{
  "n_layer": 11,
  "d_model": 512,
  "n_head": 8,
  "n_kv_head": 8,
  "head_dim": 64,
  "d_mlp": 2048,
  "vocab_size": 32000,
  "activation": "squared_relu",
  "norm": "rmsnorm",
  "norm_place": "pre",
  "norm_eps": 1e-05,
  "positions": "rope",
  "rope_base": 82400.0,
  "rope_fraction": 1.0,
  "qk_norm": true,
  "attn_scale": 0.134,
  "bias": "none",
  "tie_embeddings": "early",
  "parallel_block": false,
  "extras": ["some layers without attention", "local attention windows", "gated attention", "exclusive self-attention", "value embeddings", "a smear gate", "an embedding shortcut", "learned residual scales", "skips across layers", "capped logits"],
  "init": "trunc",
  "init_std_qkv": 0.0199,
  "init_std_o": 0.00423,
  "init_std_up": 0.0199,
  "init_std_down": 0.00423,
  "optimizer": "adam_variant",
  "lr": 0.000589,
  "lr_mult_o": 0.8,
  "beta1": 0.9,
  "lr_head": 0.00939,
  "warmup_steps": 310,
  "schedule": "wsd",
  "decay_fraction": 0.375,
  "decay_shape": "linear",
  "final_lr_fraction": 0.0,
  "batch_tokens": [32768, 65536, 131072],
  "seq_len": 1024,
  "doc_mask": true,
  "train_tokens": 738100000,
  "steps": 11849,
  "dataset": "wikipedia_en"
}
Each number is 128 + 24 x the weight over its row's rms, rounded and kept within 0 to 255. Layers, rows and columns count from 0. The size above them is the row's rms in percent of the matrix's.

# layer 6 MLP up, 2048x512, rms 0.0501, rows 1185-1237, columns 320-383
size [108  92  83 104 113  89 117  95  85 113 109  86  91  90 103  87 110  99 110 111  94  96 106 110 100  83  94 104 101 109 111 103 102 109  96 107 100  94 110  99 121 107 102 100 105 101 105 102  98 109 101 100  92]
[[131 116 188 127 135 142 134 165 181 150 105 139 108 140 142 118 124 127 112 113 149 128 139 123 121 137 143 150 109 172 103 145 130  93 133 120 125  81 113 121 128 136 126 169 112 113 107 145 101 132 137 162 174 120 135 116 163 159 151 106 133 113 153 164]
 [116 122 127 141 109 133 143 138 120 133 147 130 128 120  91 130 137 122 140 146 111  91 121 112 114 136 128 125 104 180 132  81 155 152 129 153 136 149 148 148  94 123 111 117 131 120 131 123 140 168 152 123 124  89 127  61 126 108 111 108 122  92 111 173]
 [135  95  68 159 122 133 128 121 128 146 130 169 119 136 113 139 155 134 125 155 145 130 123 130 130 182 165 113 115 177 160 145  97  66  80 154 133 109 132 168  91 132 161 121 101  91 123 148 113 140 136 164 117 139  92 139  98 138 141 140  97 141 116 125]
 [132  78 143 186 106 167  80 158 157 109 148 128 103  79 156 152 123 159  99 146 137  75 152 138 136  96 119 102 110 103 168 119 112 161 137  99 138 170 131 146 158 107 121 115 173  96 151 153 144 120 147 133 144 113 157 123 124 123 108 115 104 155 147 154]
 [ 90 121 137 148 159 128 122 148 107 129 140 173 125 130 110  91 126 147 145 110 101 132 166 139 139  79 151  75 106 121 121 151 114 123 100 130 104 156 160 163 105 139 168 119 104 130 137 133 107 138 107 140 108 141  96 167  99 118  78 119 143 122 133 136]
 [109  78  92 115 167 155 117  94 104 104 121 115 161  76 132 126 116 164 130 163  91 173 121 168  95 111 124 139 120 140 115 127  92 112 104 101 163 118 142 136 109 119 140 124 127 129 147 144 139 129  77 125 131 121  88 134 147 132 100 132 111 104 110 177]
 [137 151 106 121 139 105 162 129 107 152  76 112 139 137 125 151 104 139 105 122 115 113 120 151 160  96 135 153 107 116 155 127 112 136 133 131 135 120 155 159 129 129 114 111 105 172 150 132 146 137 122 147 134  96 137  61 112 106 145 134 125 136 127 171]
 [ 98 150 114 103 110 135  93 147 112 136 140 127 183 122 109 127 111 184 117 143 148 161 116 128 124 101 164 137 125 114 133 105 100  79 142 150 112 117 139 135 108 134 140 129 106 153 141 125 138  95 175 169 136 128 162 140 110 157 115 151 109 130 131 144]
 [ 98 155 119 122 119 143 158 153 105 133 140  91 155 159 145 127 174 112 157 164 139 146 148 142 140 126 117 126 122 126 160 122  94  74 114 121  96 126 187 165 115 104 169 141 150 123 129 129 156 100 155 147 110 124 117 138 125 141 106 121 112 120 137 113]
 [112 145 153 146 138 144 158 109  82 147 190 127 127 118 140 138 108 144 161 124 136 106 133 116 139 151 124 157 124  94 117 137 129 161 102 135 143 171 109 146 136  91 122 120 123 106 177 108 161 146 135 129 114 125  65 119 153  77 128  85 133 126 116  83]
 [107 127 136 134 142 134 133 108 112 138 143 120 132 158 110 147 131 124 144 114 140  85 108 136 138 141 102 140  86 153 148 131 108 132 129 100 161 102 108 173  95 181 125 143 145 123 119 152 142 133  99 110  89 105 128 113 125 127 174 143 135 113 156 159]
 [ 93 128  90 108 122 107  96 149 116 133 122 121 154 119  99 118 100 182 123 126 137 137 158 139 152 102 143 110 113 124 110 120 153 110 148 157 108  91 150  89 101 149 125 114 113 120 133 131 120  97 124 160 124 143 127 137 112 120 146 140 135 126 134 172]
 [ 66 138 125 145 137 160 109 122 124 108 146 154 130 128  99  90 168 141 134 109 124 140  97 145 135 127 135 162 160 111  70 137 133 157 117  87 110 161 141 136 108 160 124  88 155 124 107  95 160 125 145 136 142 123 105 156 157 116  81 119 108 158 145 122]
 [109 150 131 175 135 129 142  85 118 118  99 140 129 186 128 134 134 175 139 116 156  83 118 144 169 156 174 129 155 128 180 118 150 129  88 105 172 150 133 127 136 127 140 148 180 125 140 183  94 143 152 159 134 129 127 153 165 107 170 142 131 108 152 132]
 [114 110 149  96 120 140 149 165  63  97  80 153 149 122 125 165 119 105 133 129 108 144 156 115 112 102 144 140  91 118  79 120 145 106 126 130 125 134  89 125 124 152 128 167 149 100 110 130 103 121 141 115 127 132 104 103 116 155 108 111 103 126 110 162]
 [104 130 126 105  89 141 123 128 141 196 119  86  98 114  70 154  91 127  80 129  89 160 102 120 139 112 146 119 133 113 139 145  96 124 135 121 115 120 177 162  92 105 110 107 169 119 133 121 124 106 138 122 144 168 113 152 128  95 143 157 122 152 125 122]
 [156 129 188 119 124  95 165 182 151 192 130 144  99 125 100 108  89 130 137 153 154  89 171  67 140 118 159 145  92 154 210  95 147 122 108 134 125 105 131  97 139 117 144 135 133 179 141 127 132 142 107 150 154  69 108  79  81 171 121 131  98 151 143 155]
 [138  98 163 112 113 115 133 117 118 111  92  91 106 107 128 153 131 144 146 163 114 147 175 144 131 128 133 128 109 159 148 127 155 112 138 192 167  90 123 124 139 121 101 103 159 154 113  97 123 122 103 154 155 134 106 131 169 140 151 143 125 146 103 115]
 [110 111 175 155 124 117  97 131 150 116 150 127 109 150 181 121 144 124 180 115 152 134  88 144 159 192 106 166  99 153 157 108 112 137 100  92 114 126  97 120 140 108  70 116 123 141 133 118 133 108 125 128  58 137 131 144 160 125 139 151  88 125 115 106]
 [110 106 128 118 142 102 125 152 119 159 120 120 139 128 127 101  91 138 194 113 108 160 158 106  97 139 119 106 141 131 118 153 150 128 142 171 149 135 149 138  90 141 134  72 124 107 127 125 103 117 149 157 128 109 147  81 141 188 127 144 124  76  76 124]
 [134 159 161 128 148 159 129 145  98 159 141  86 178 130 130  91 109 153 126 163 135 128 165 100 175 129 127 104 132 123 124 136 152 120 141 136 169 119 118  97 129  83 113 113 140 132 155 187 114 137  99 108 105 125 180 116 123 158 134 118 142 142 174 121]
 [ 69 116 147 132 130 123 188 143 120 120 112 185 166 144 136 147  85 151 131 114 124 146 117 125 107 111 171 125 134 109 131 140 104 108 101 113 113 115 130 135 128 146 139 104 112 113 150 104 138 119 161 131  84  76  89 130 100 114 176 138 131 148 162 162]
 [105 135 119 142 170 128 193  83 125 131 120 122 120 121 123 156 177 111 146 103 167 109 139  97 153 140 155 184  87  66  94 120 123 107 102 120 101 125 127 123 127 159 135 131 157  81 117  96 140 132 106 116 118 135 126 124 111 115  96 135 104  86 151 151]
 [194 132 130 122 138 108 127 130  99 112 140 152 166 137 101 128 143 124 133 142 147 130 130 101 148 126 124 214 120 117 127 142 126 118 112 108 125 149 140 114 164 178 118 102 150 104 172 131 113 127 124 144 151 136 105  97 137 143 133 145 123 144 137 126]
 [132 148 125 112 123 153 104 126 138  80 167 162 136 139 114 123 121 127 126 100 109 120 148  80 147 151 137 113 111 174 132 159 126 167  96 107  92 109  98  67 131 119 179  92 108 153 153 126 156 132 134 105 106 122 187 147  88 118 148 143 128 121 137 152]
 [132 123 111 146 149 148 103  96 146 135 106 130 164 109 131 116 153 164 150 119 129 129 109 137 124 126 163 141  84 105 145 144 119  98 110 112 178 123 121 126 148 108 121 130 145  97 186 147  94 120 102 176 111 105  97 159 136 138 138 145 145 124 125 121]
 [152 123 139 148 122 149 122 124 131 146 166 112 127 126 108  97  75 114 121 136  74 162 151  95 152 140  85 171 108 141 124 120 150  90 102  98 106 124 136 118 129 145 109 109 133 125 167 133  83 153 109  98 123  84 139 143 126 136 119 141 135 153 157 148]
 [125 134 159 126 177 128 136 119  92 122 115 126 127 116  94 156 128 153 139 126 134 104 145 112 120 135 123 138 123 108 140 127 126  97 122 113  92 153 137 132 158 138 151 134 102 136 136 147 120  77 147 122  95 124  84 137 125 168  93 134 141 115  91 110]
 [117 113 129 108 126 110 146 130 133 106 134 112 154  87 151 132 102 158 120 107 137 162 114 116 185  94 173 126  98 109 160 134 118  98 117 129 128 120 133 125 127  98 116 130 107 163  99  78  71  84 167 157 106 128  95 140 120 157 112 132 131  86 127 142]
 [146 105 205 114 108  96 138 127 119 158 149 101  88 109 109 166 123 138 147 143 158 133 103 110 143 169 146 138 150 131 173 158 188 118 100 148 169 144 127 127  92 180 118  40 134 119  95 104 114 122 130 136 148 109 149 113 126 136 163 105 122 103 132 110]
 [106  85 100 174 176 157 137 158 126 175 132 122 138  81  98 105 140 154 124 158  97 142 116 141 137 130 123 151 135 130 114 103 199  94 101 115 189 134 198 118 134 126 132 113 116 158 153 160 123 126 127 142 108 128 116 118 155 121 159 150 136 158 108 116]
 [ 97 143 116 169 114 167 143 112 128 125 162 141 137 150  69 180 122 145 112 136 160 143  89 100 127  93 166 139 112  87 126 140 101 100 111 122 137 128 142 125 137  93 144 119 133 127 158 127 151 133 126 144 141 137 117  99 126 125 122 166  98 138 119 158]
 [114 114 133 128 152 149  99 166 132 113  68 125 155  91 137  72 116 139 116 167 132 163 131 159  94 116  96 153  84 147 117 124 128 127  89 121 137 129 123 136 129 146  98 133 173 144 133 127 164 138 113 141  86 129 165  94 162 137 135 140  97 155 162 120]
 [120 143 106 147  96 151 131 164 123 128 138 137 141 129 109 119 122 172 135 153  83 105 146 144 145 167 147 167 137 112 122 120  92 131 122 169 147 111 155  73  80 119 154  65 103 113 153 116 108 111 110 134 154 135 129 178 119 167 119 137 116 131 159  95]
 [115 145 121 146 114 136 123 119 159 139 135 135 134 100 152 127 106 134 120 156 165 117 115  97 170  87 163 123 157 121 150  78 141 118 146 139 136  96 193 103 121 141 148 131 173 137  95 157 146 120 172 175 107 143 161 124 122 128 147 122  92 118 149 142]
 [145 146 101 106 151 103  76 124 122 144 146  92 123 132 137 152 100 134 101 139  88  73 174 147 157 131 171 107 113 116 151 121 120 110 128  98 156 104 118 119 134 110 106 138 119 126 144 105  96 136 111 199 156 103 120 121 134 136 119 150 144 109 115 123]
 [104 132 146 113 143 141 150 100 143 103 147 122 123 147  86 134 108 187 116 107 101 104 133 139 195 110 104 120 126 122 173  90 101 159 100 102 136 133 159 113 137 148 149 142 162 129 146 105 139 121 157 146 112 117 147 150 108 188 121 111 126 117 128 143]
 [ 89 120 184 147 149 117 107 118 145 124 103  94 154 121 174 162 114 156 133 135 110 120 164 124 129 123 157 177 115 143 173 133 147 117 166 138 144 159 163 114 156 143 136 158 139  96  88 131 153 110 150 117  74 130 176  89  81 144 146  83  95  95 126 144]
 [132 132 151 142 143 167 117 150  99  83 135 112 157 124 120 136 105 147 127  86 140 136 143 121 117 138 134 108 133 164 106 149 156 132 143 111 134 179 150 137 130 157 204 128 130  95 149 165 142  94 100 109 137 130 124 126 169 150 125 143  95  83 123 123]
 [ 94 163 119 157 139 101  98 120 130 141 163 127 122 114 164 156 130 125 134  85  97 135 124  88 143 119 129 201  96 107 117 152 161 123 135 125 112 111 106 134 129 166 131 114 113 127 114 149 146 117 138 144  91 121  86  96 124 135 137 108 109 100 118  95]
 [152 145 161 150 151  83 151 137 140 144  85 118 123 122 138 133 126 140 105 131  87 139 147 123 152 147 136 115 145 134 106 149  96 138 131 120  85 109 119 117 123 116 122 131 149 118 160 108 134 177 111 177 120  96 150 138  96 121 161 103 153  76 139 127]
 [ 93 149  93 135 140 103 139 117  92 140 134 149 131 135  96 175 147 147 121 166 133 116 132 117 150 143 148 138  94 134 141 152 135 125 137 117 115 130 121 155 157 134 135 109 127 169 117 128  87 106 144 100 131 156 108  94 149 153 129 137 107 124  90  85]
 [ 68 124 143 146 116 128 133 119 102 109 130  97 156 125 137 137 158 115 163 137 104 186 165 143 148 112 116  82 110 162 144 158 142  65 120 138 123  74 184 124  89 142 120 107 155  82 147 183 144  72 136 114 107 124 123 124 170 137 184 124 103  91 108 114]
 [ 70 101 149 154 121 131 116 112 134  97 103 127 115  94 134 133 144 142  85 131 174 113 107 155 173 136 122 125 114 105 111  95 167 149 147 120 152 132 126 161 155 107 132 115 145 118 150 132 139 157  98 109 119 112  84 114 140 149 152 142 142 139 112 107]
 [111 123 137 128 111 105 108 151 116 145 130 105  90 156 146 137 137 137 123 149 119 140  93 103 110 129 151  64 145 147 140 120 110 152 104 163 119  98 178 144  57 119 125 135 140 136 107 146 120 133 108 197 165 102 126 125 144 107 122 145 121 148 167 119]
 [117 171 100 147 174  95 145 125 120 137  74 128 108 121 114 132 124 109 140  84 126  91 128  91 103  83 137 171  89 131 117 134 124 135 150 140 174  83  92 148 126 161 180 123 141  97 132 145 118 105 147 110 116  67 113  97 121 136 157 121 127 133 158  94]
 [133 160 152 124 181 121 144 133 113 170 153 139  99 104 116  88 143 146  91 137 160 139 178 136 123 118  91 148 126 164 118 156 138 140 121 148 135 118 134 111 112 102 169  87 158 192 137 120 140  94 112  88 138 101 132 119  78 169 100 113 101 144  95 133]
 [171 134 121 113 113 141 147 128  99 136 110 160 171 106 139 133 148 121 117 174 107 139 139 126 148 102 146  88 141  97 131 162 129  78 113 114 133 150 117 116 120 102 146  88 137 115 156 159 106 137 141 128  96  95 126 114 104 148 104 121 125  89  95 155]
 [146  71 138 140 126 187 117  89  75 116 136 176 134 128 141 114 172 150 107 109 136 141 171 163 110  93 132 132  50 153  81 124  55 108 156 141 144 101 189 113 146  93 121 106 139 150 155 124 125 119 105 140 116 109 129 136 192 136  93 137 132 155 142 166]
 [141 145 148 162 109 107 143 104  76 135 171 138 112 132 130 100 150 122  99 111 140 125 123 118 101 137 134 118 155 107 150 129  91 160 108 112 133 110 133 136 133 131 139 146 118 113 139 142 133 147 125 145 102 129 165 100 141 126 132 162 105 114 110 109]
 [116  93 131 136 161 150 132 129 106 109 162 113 108 102 118 129 132 118 135 120 121 118 138 110 108 111 126 136 121  81 141 165 158 110 135 102  86 118 135 126 129 129 126 145 141 153 110 105 164 113 120 138 146 111 105 113 172 105  94 149 147 119 114 132]
 [152 140 122 117 123 149 160 144 157 169 109 111 120  98  95  81 116 146 150 125  98 141 125 166 140  93 153 125 166 151  94 185 115  99 127 119 167  97  99 107 168 146 158 126 148 100 163 126  54 115 134 131 159 123 137 125 192 125  85 132 136 160 125 132]
 [115 135 139 162 107 132  94 120  97 117 177 144 122 134 137 136 103 124 128 131 110 177 162 156 162  81 146 143 115 132 174 118 128 103  93 106 109 138 136 117 103  83 180 122 146 170 142 178 108 136 123 165 143 100  97 121 130 141 137 106 106 103 144 125]]
# layer 6 MLP down (transposed), 2048x512, rms 0.0475, rows 1185-1236, columns 320-383
size [107  91 107 103 109  91 109  99  86 107 106  93  99  92 101  94 109 101 107 107  96  95 103 109 101  90  91 107 105 103 113 101 101 105  95  91 105  95 106  96 110 102 106 103 102 101 105 101  99 100 102 100]
[[136 143 117 121  94  69 135 167 163 137 102 125 118 134  99 120 134 103  84 108  99 129 108 109  85 141 118 159 128 116  88 155 110 150 118 119 133 141 128 118 114 143 101 149 128 131  96 106 162 132 125 106 132 123 148  91 113 119 115 120 111 101 136 122]
 [109 130 118 120 113 146 144 139 128  80 110 132  76 150 123 105 134 144 125 121 109 128 134 126 114 101 137 114 145  71 190 115 102 150 120 141 144  74 120 123 144 109 106 127 120 105 105 162  65 139 134 176 113 137 130 167 153 143 113 198 152 120 122 117]
 [148 154 120 126 183 130 139 147 161 138 134 160 158 118 102 103 126 158 112 129 135 131  68 151 135 156 112 187  86 169 114 142  56  97 113 139 157 111 103 102 158 139 164 114 122 138 116 106 137 128 173 135 174 134 111 110 132 180  74 109 151 123 130 106]
 [120 100 123 107 160 175  96 148 120  91 134 129  89 122 161 166 119 142 122 135 132 114 115 134 121 136 104 126 131  97 160 107  91 161  54 124 134 167 124 128 134 122 137 127 105 135 127 122 123 178  76 186 139 136 133 113 136 132  92 106 147  98 115 131]
 [144 117 122  99  98 123 140 150 121 132 159  95 139 103 166 139 159 132 120 112 149 122 122  68 139 193 126 181 127 150 154 128  90 127 118 151 172 141 122  99 132 120 131 140 135 103  81 103 142 108 146 103 129 150 112 100 157 138 179 132 108  90 147 102]
 [117 127 117 153 132  97 143 180 104  99 110 118 103 122 144 144 142  97 125 146 134 114 175 134 144 130 137  64 171 135  81 111 134 121 119 130 120 157 138 143 116 117 126 163 108 138 104 122 137 110 168 128 153 170 142 191 114 100 110 120 113 134 144 153]
 [ 91 100 138 114 119 116 137 121 116 134 131  97  74 110  89  91 124 135  97 113 117  80 136 161 139 106  87 148 138  91 141 126 106 128 147 153 109  72 106 128 127 151 156 110 122 125 142 146  89 124 145 120 109 115 156 141 164  48 170 157 143 123 167 159]
 [152 120 150 127 128 160 129 149 104  80 155 172  86 138 112 149 114 161  92 103 135  68 117 127 144 110 141 132 134 111 126  97 132 159  97 123 133 113 156 131 153 135 152 142 104 148 125 142 112 141  70 115 164 168  80 113 134 147 149 121 140 145  98 120]
 [139 143 100 118 139 123 132 138 141 136 118 129 129 108 148 100 102 148  94 137 126 101 111 124 116 117 104 146 137 150 142 164 168  94  92 152 134 150 104  94 171 116 136 121 171 140  96 146 151 127 157 143 135 132  71  90 140 170 120  86 134 112 153 122]
 [187 154 136 124 114 112 138 103 134 167 117 142 112 138 106 149  92 124 102 144 118 145 141 133 120 144 115 145 111 106 135  85 125 107 115  98  86 113 126 140 127  95  86 132 124 116 118  93 147 170 147 140 123 118 148 102 150 107 114  75 126 124 139 116]
 [142 143 125 130  82 137  64 116 125 143 177 136 128 140 146 122 132 127 157  72 136 173 177 140 122 128 147 111 130 107 140 131 150 138 106 136 127 161 164 156 136 139 147 116 130 140 102 127 145 152 104 102 101 120 119 103 116 153 164 103 110 116 161 116]
 [116 163 146 109 118 133 122 136 156 122 113 130 116 127 104  88 149 116 109 119  81 110 150 154 135 100 154 161 100 166 122 138 141 142 153 104 130  94 131 183 150 103  86  87 123 111 110 140 121 159 172 132 130 146  98 168 138 111 142 167 146 158 137 128]
 [117 115 176 112 104 128 116 124 132 106  53 152 104 157 154 126 112 137 112 171 142 129 110 164 122  93 134 107 160  89 167 112  97 111 144 133 131 137 146 113 144 156 112 144 137  77 106 121 106  90 103 164  88 151 163 137 123 151 169 113 149 162 118 126]
 [138 130 143 127 136 140 162 136 148 115 123 128 109 118 162 107 112 113 147 112 148 149 151 152 134 129 109 149 143 135 154 135 180 145 116 136 115 161  96 110 157 127 106 101  82 148 122 165 152 117 130  97 114 133 121  75 110 112 162 103 118 147 122 107]
 [141 112 130  95 151 136 122 119 133 114 122 136 137 126 130 142 108 108  94 128 111 129 110 148 130 131  97 101 127 116 137  95 113 117 140 120 102 143 137 162 136 116  96 145 126 109 110 149 139 134 161 127 119 138 114 120  92  85 116 110 137 138 108 115]
 [121 136 129 129 108 117  97  93 149 122 121 158 111  87 105 153 102 156  78  87  83 121 112 149 120 131 156 147  81 159 141 171  98  88 152 160 143 106 120 127 152 131 143 106 104 124 130 132 121  92 129 153 180 148 148 106 138 164  74  86 125 145 114 150]
 [117  88 130 129 186 121  96 144 115 123 100  74 120 107 123 110 145 143  95 170 117  91 135 161 123 133 161 110  83 102 115  96 129 165 135  93  80 152 151 126 134 130 188 175 108 156  92 128 156  92 143 112  94 147 160 117 144  96 131 136 122 142  94 127]
 [151 124  49 120 121 151 107 162 173  94 112 155 129 168 127  87 106 154 101 107 132  88  99 166  82 125  98 182 159 136 185 148 132 123 157 130 144 141 129 112 134 110 109 171 104 127 119 122 145 141 143 113 114 138 100 174 104 186 114 123 115 133 120  91]
 [146 146  99 102 109 155 150 113 102 154 162 128 136 121  97 139 102 122 132 115 116 123 135 158 121 118 135 137 140 144 108  86 128 130 124 101 160 133 150 126  94 126 146 141 128 158 114 135 160 169 145 151 126 105  60 146 134 138  74 140 111 172 135 121]
 [181  84 133 104 141 140 104 136 168 136 129 150 170  88  80 149 134 106 149 131  59 148 114 124 123 146 136  93 119  78 141 129 122  88 120 111 116 128 133 135 114  91  84 145  80 149 107 135 125 115 132 142 122 117 140 145 129 114 125 141 127 110 120 101]
 [101 121 160 138 152 144 107 105  85 128 129 139 110 111 160 126 158 128 127  78 112 109 157 122 150 116 123 128 130 144 112 100 144 171 138 117 148 120 128 130 104 179 120 134 125 129  97 117  85 144 126 143 121 133  79 154 157 132 159  91 131 132 113  55]
 [133 120 118  76 116  88 138  50 131 121 170  68 132 139  96  94 155 131 173 121 132 143 138 142  88 121 115 135 109 151 149 147 153 136 126 136 117 169 128 118 113 101 165 144 113 196 142  91 132 153 129 172  96  98 123 105 114 100 126  74 152  98 162 141]
 [172 143 102 133 157 153  71 137 135 138 108 101 131 119 143 147 132 115  88 148 114 103 148 110  87 106 149 133 116 155 117 115 109 149  82 125 113 153 162 154 107 120 154 170  85 105 164 122 129  94  71 148 157 139 105 110 114 163 129 123 116 110  97 127]
 [120 139 125 127 132 130 123 136 172 142  85 119 102 135 157  95  87  81 152 145 146 127 148 103 168 135 134 122 115 110 132 128 151 117 139 126 147 136 123 106 133 114 141 180 125 121 133 153  96 149 120 109  98 109 134 120 114 101 136 134 150 160 128 154]
 [143 141 125 135 127 110 133 129 155 139  96 153 113  83 149 132 128 111 142 116  97 116 155 123 142 158 106 108 106 145 134 141 124 138 140 118 158 143 176 102 125 169 101 131 157 130 174 102 151  75  64 105 149 135 173 125 117 125 105 107 140 101  96  98]
 [122  88 136 168 143 133 156 161 124  98 127 166 110 156 136 141 135 127 104 122 167 146 137  65 171  95 136 122 121 119 142 115 110 113 107 169 123 148 117 145 136 115  85 169 110 137 125 121 123 148 125 128 119 106 125 147 115 159 108 141 139 106 139 160]
 [ 77 156 157 129 117 121 145 161  64 156 120  99 129 149 143 116 133  98 126  97 125 136 150 150 173 108  81 126 108 167 124 103 155 109 110 107 127 212 140  90  58 132 143 139 112 117 151 157 126 150  73 128  71 120 127  80 162 125 166 151 106 133 125 136]
 [111 101 143 130 108  76 178 153 119 110  59 138 142 110 162 160 192 134 101 156 150 147 103 133 105  77 177 112 143 112 140 149 110 104  89 149 100 135 149 129 177 170 117 121  84  92 148 136 107 103 118  85  92 132 104 132 125 142 140 139 139 146  63 134]
 [108 105 126 160 112 147 104 127 141 112 118  91 111 156 138 132 119 114 112 112 101 145  84 117 175 181 140 112 130 131 118 174 133 123 127 122 173 110 145 125 169 113 108 125  87 131 143 144 106 124 115 112 112 125 107 167 111 126 190 132 111  94  68 102]
 [160 140 151 133 151 139 105 136 164 109 102  93  91 188 103 145 180 140 141 171 169 119 128  96 129  94  87  72 124 104 163 151 157 134 114 137 116 112 116 142 111 128  92 152 128 142 115 154 168 141 136 165 180 127 134 142 115 131 116 112 162  93 114 128]
 [135 125 134 157 146 146 133 114  87 138 137 158 137 121 134 145 125 107 131 133  85 125 135 176 150 139 104 133 140  88 101 124 118 127 157 182 168 142 122  42 110  88 153 136 146 143 148 129 121 158 118  97 110 156 121 167 181 108 142 121  84 163 139 111]
 [103 142 133 149 107 148 129 156 165 124 112  87 146 150 121 103 150 163 154  95 119 115 147 110 143 142  97 135 146 137 180 191 163 117 139 128 119 156 148 128 122 106 142 104 118 130 109  78 126  95 117 102 120 134 139 101 140 136 110 113 109 138 149 145]
 [143 132 115 133 162 146 119 153 110  72 142 137 127 141 135 106 134 114 125 140 111 152 121 137 136 141 125 142 102 135 140 127 156 138 120 126 155 136 116 119 143 149 125 154 116 136  93 145 146 115  98 143 129 127 152 156 139 167  89 117 135  76  98 166]
 [123 151 110 115  96 160 109 106 123 127 173 143 114 137 114 154 125 145 137 129 142 117 105 178 130 116 120 134 171 101 120 107 125 122 112 119  99 113 104 154 103 109 132 120  81 134 162  97 107 110 137 117 147 161 142 168 132 158 131 123 173 110 153  87]
 [136 130 138 136  94 106 120 116 120  95 140 143 125 112 132  91 149 102 128 134 155  94 147 114 160 148 141 128  71 142  97 120  74 115  84  78 114 128 139 154 137 146 123 161  93  89 139 111  60 112 109 147 108 101 152 115 106  91 113 139 146 122 138 129]
 [ 82 146 123 101 161 168  87 144  98 130 154 103 133  94 176 157 119 158 127 134 148 171 150 137 156 169 108  58  77  96 112 131 126 149 123 112 134 132 133  99 110 100 154  91 117  98 120 150 130  61 122 126 117 114 110 142 145 136 120 126 177 125  99 137]
 [162 116  81  94 115 162 101 133 155 106 114 146 122 127 163 149 111 131 121 133 151 150 101 155 123 104 150 148 132 123 179 115 134 134  85 111 108 157 168 137 126 119  97 126 156 134 142 116 137  98 145 128 137 163 124 175 155 136 118  98 135 123 105 126]
 [135 138 150 152 112 143 150 149  82 132 122 133 125 122 150 123 133 148  95 162  57 120 152 134 152 124  82 113 125 141 126 126 143 128 132 144 114 112 119 154 160 123 150 123 132 135 109 124 168 125 162  99 149  82 124  87 105 101 178 113 122  64  91  89]
 [ 79 113 130 166 104 178 122 133 146 117 128 110  93 141 139 122  97 219 160 104 110 116 122  93 172  96 150 157 137  71 119 136 128 173  99 110 124 115 130 113 110  84 192 171 140 154 127 143 125 152 103 194  96 154 113 143 124 104 150 158 159 139 142  98]
 [161 126 126  96 115 115 140 108 125 164 146 108 127 157  97 136 128 115 140 103 131 115 148 112 125 117 162  87 142 124 125 107 115 131 118  79 111 137 131 139 105 133  91 140 134 133 143 150 143 102  97 167 111 105 135 146 104 151 117 128 148 166 130 100]
 [100 116 165 156 103 120 152 152 149 140  91 121 152 147 118 122 158 133 118 188 154 145 166 166 106 146 105 102  99 141  77 135 141 129 119 119  88  72  79 113 133  94 135 118 109 131 127 143 138 121 113 111 131 116 154 144 131 117 121 102 192 118 132 143]
 [140 131  71 122  82 102 111 155 121 122 149 112  80 140 147 173 138 136 142 122 131 125 131 130 106 163 101 133 118 121 139  93 127 122 112 146 118 122 100 176 120 130 143  89 139 121  97 115 127 117 134 121 135 145 118 142  79 150 134  96 117 116 137 119]
 [105 133 124 108 111 174 115 113 168 118 126  96 164 136 118 115 148 119 121 148 131 141 181 131 165 119  93  94 181  97 141 132 149 126 131 147  76 117 137 116 116 111 127 145 157 100 130 105 122 128 120  41 122  91 137 144 154 132 143 146 151 114 150 168]
 [150 120  90 118  71 122  96  86 109 158 115 100  86 127 141  96 133 190 133 129 136 135 119 167 116  79 147 135  53 102 142 109 163 125 139 123 128 102 126 131 160  70 112 124 135 106 136 140 148 126 118 112 135 148 184 108 124 165 117 111 119 139 111 122]
 [127 133 125 109 160 125  99 116 125 124 129 168 123  96 147 120 102 128 148 150 139 143  90 103 148 135 156 142 115 127  83  95 121 151 148 149 135 167 146 122 140 125 122 170 127 107 104 152 159 101 136 124  77 130 124 151  95 147 133 152 107 175 119 155]
 [112 152 115 136 137 140 139  99 105 147 146 136 102 138 139 104 125 133 169  91 110 123 126 161 130 143 136 134 133 117 104  86 125 136 118 133 168 149 109 118 118 141 192 159 137 115 156 132 158  80 126 200 107 100 130 133 165 107 199  99 134 140 118  89]
 [143 112 156 108 130 105 134 115 116  94 100 148 135 108 144 160 133  97 102 121 137 109 130 140 112 162  94  88  96 102 140 113 121 122 140 122  95 130 126 103 139  56 135 131 190 122 140 109 144 163 115 107 141 119 116 110 141 112 121  82 117 132 117 140]
 [136 130 130 106 134 100 164 113 109 144 107 133 162 127  97 127 126 143 127 173 152 126 151 141 118  98 108  73  87 159 157 168 127 153 108 134 121 106 165 145 158  97 140 122 119 115 124 144 127 106  95 151 122 143 102 135 126 138 158 137 146 132 140 119]
 [128  64 153 113 138 172  64  96 134 104 116  92 115  92 126 147 143 101 141 130 125 116 155 161 125 116  97 118  79 161 136 129 117 111 159 125 147 162  99  91 102 112  98 117 137 172 141  94 133 152 135 147 169 103 158 119 149  84 120 127 139 120 154  82]
 [168 121 134 136  95 151 113  97 160 120  93 127  95 148 147 104 130 140 113 122 104  87 153 119 132 101 105 146 110 132 128 153  90 146  95 156 112 133 101  80  97 120 115 133  94 118 158 127 115  93 131 142 111 127 119 139 134 129 136 162 106  99 180 128]
 [134 105 141 152 179 143 137 153 121 136 145 111 138 137 112 149 117 126 131 117 119 175 130 173 152 128 138 125 129 107  95 143  88 113 135 140 144 117  96 112 119  87 152 156 115 183 112 120 141 127 178 166 144 162 193 119 115 169 149 134 144 114 166 114]
 [104 110 118 122  88 123 164 111 107 149 143 121 130 103 104  83 101 129 136 114 147 140 128 121 115  93 103 157 174 123 122  89 154 140 132 134 137 156 123 108 110 135 166 101 194 111 114 128 111 144 111 136 142 132 116 121 123 131 122 154 128 179 163 121]]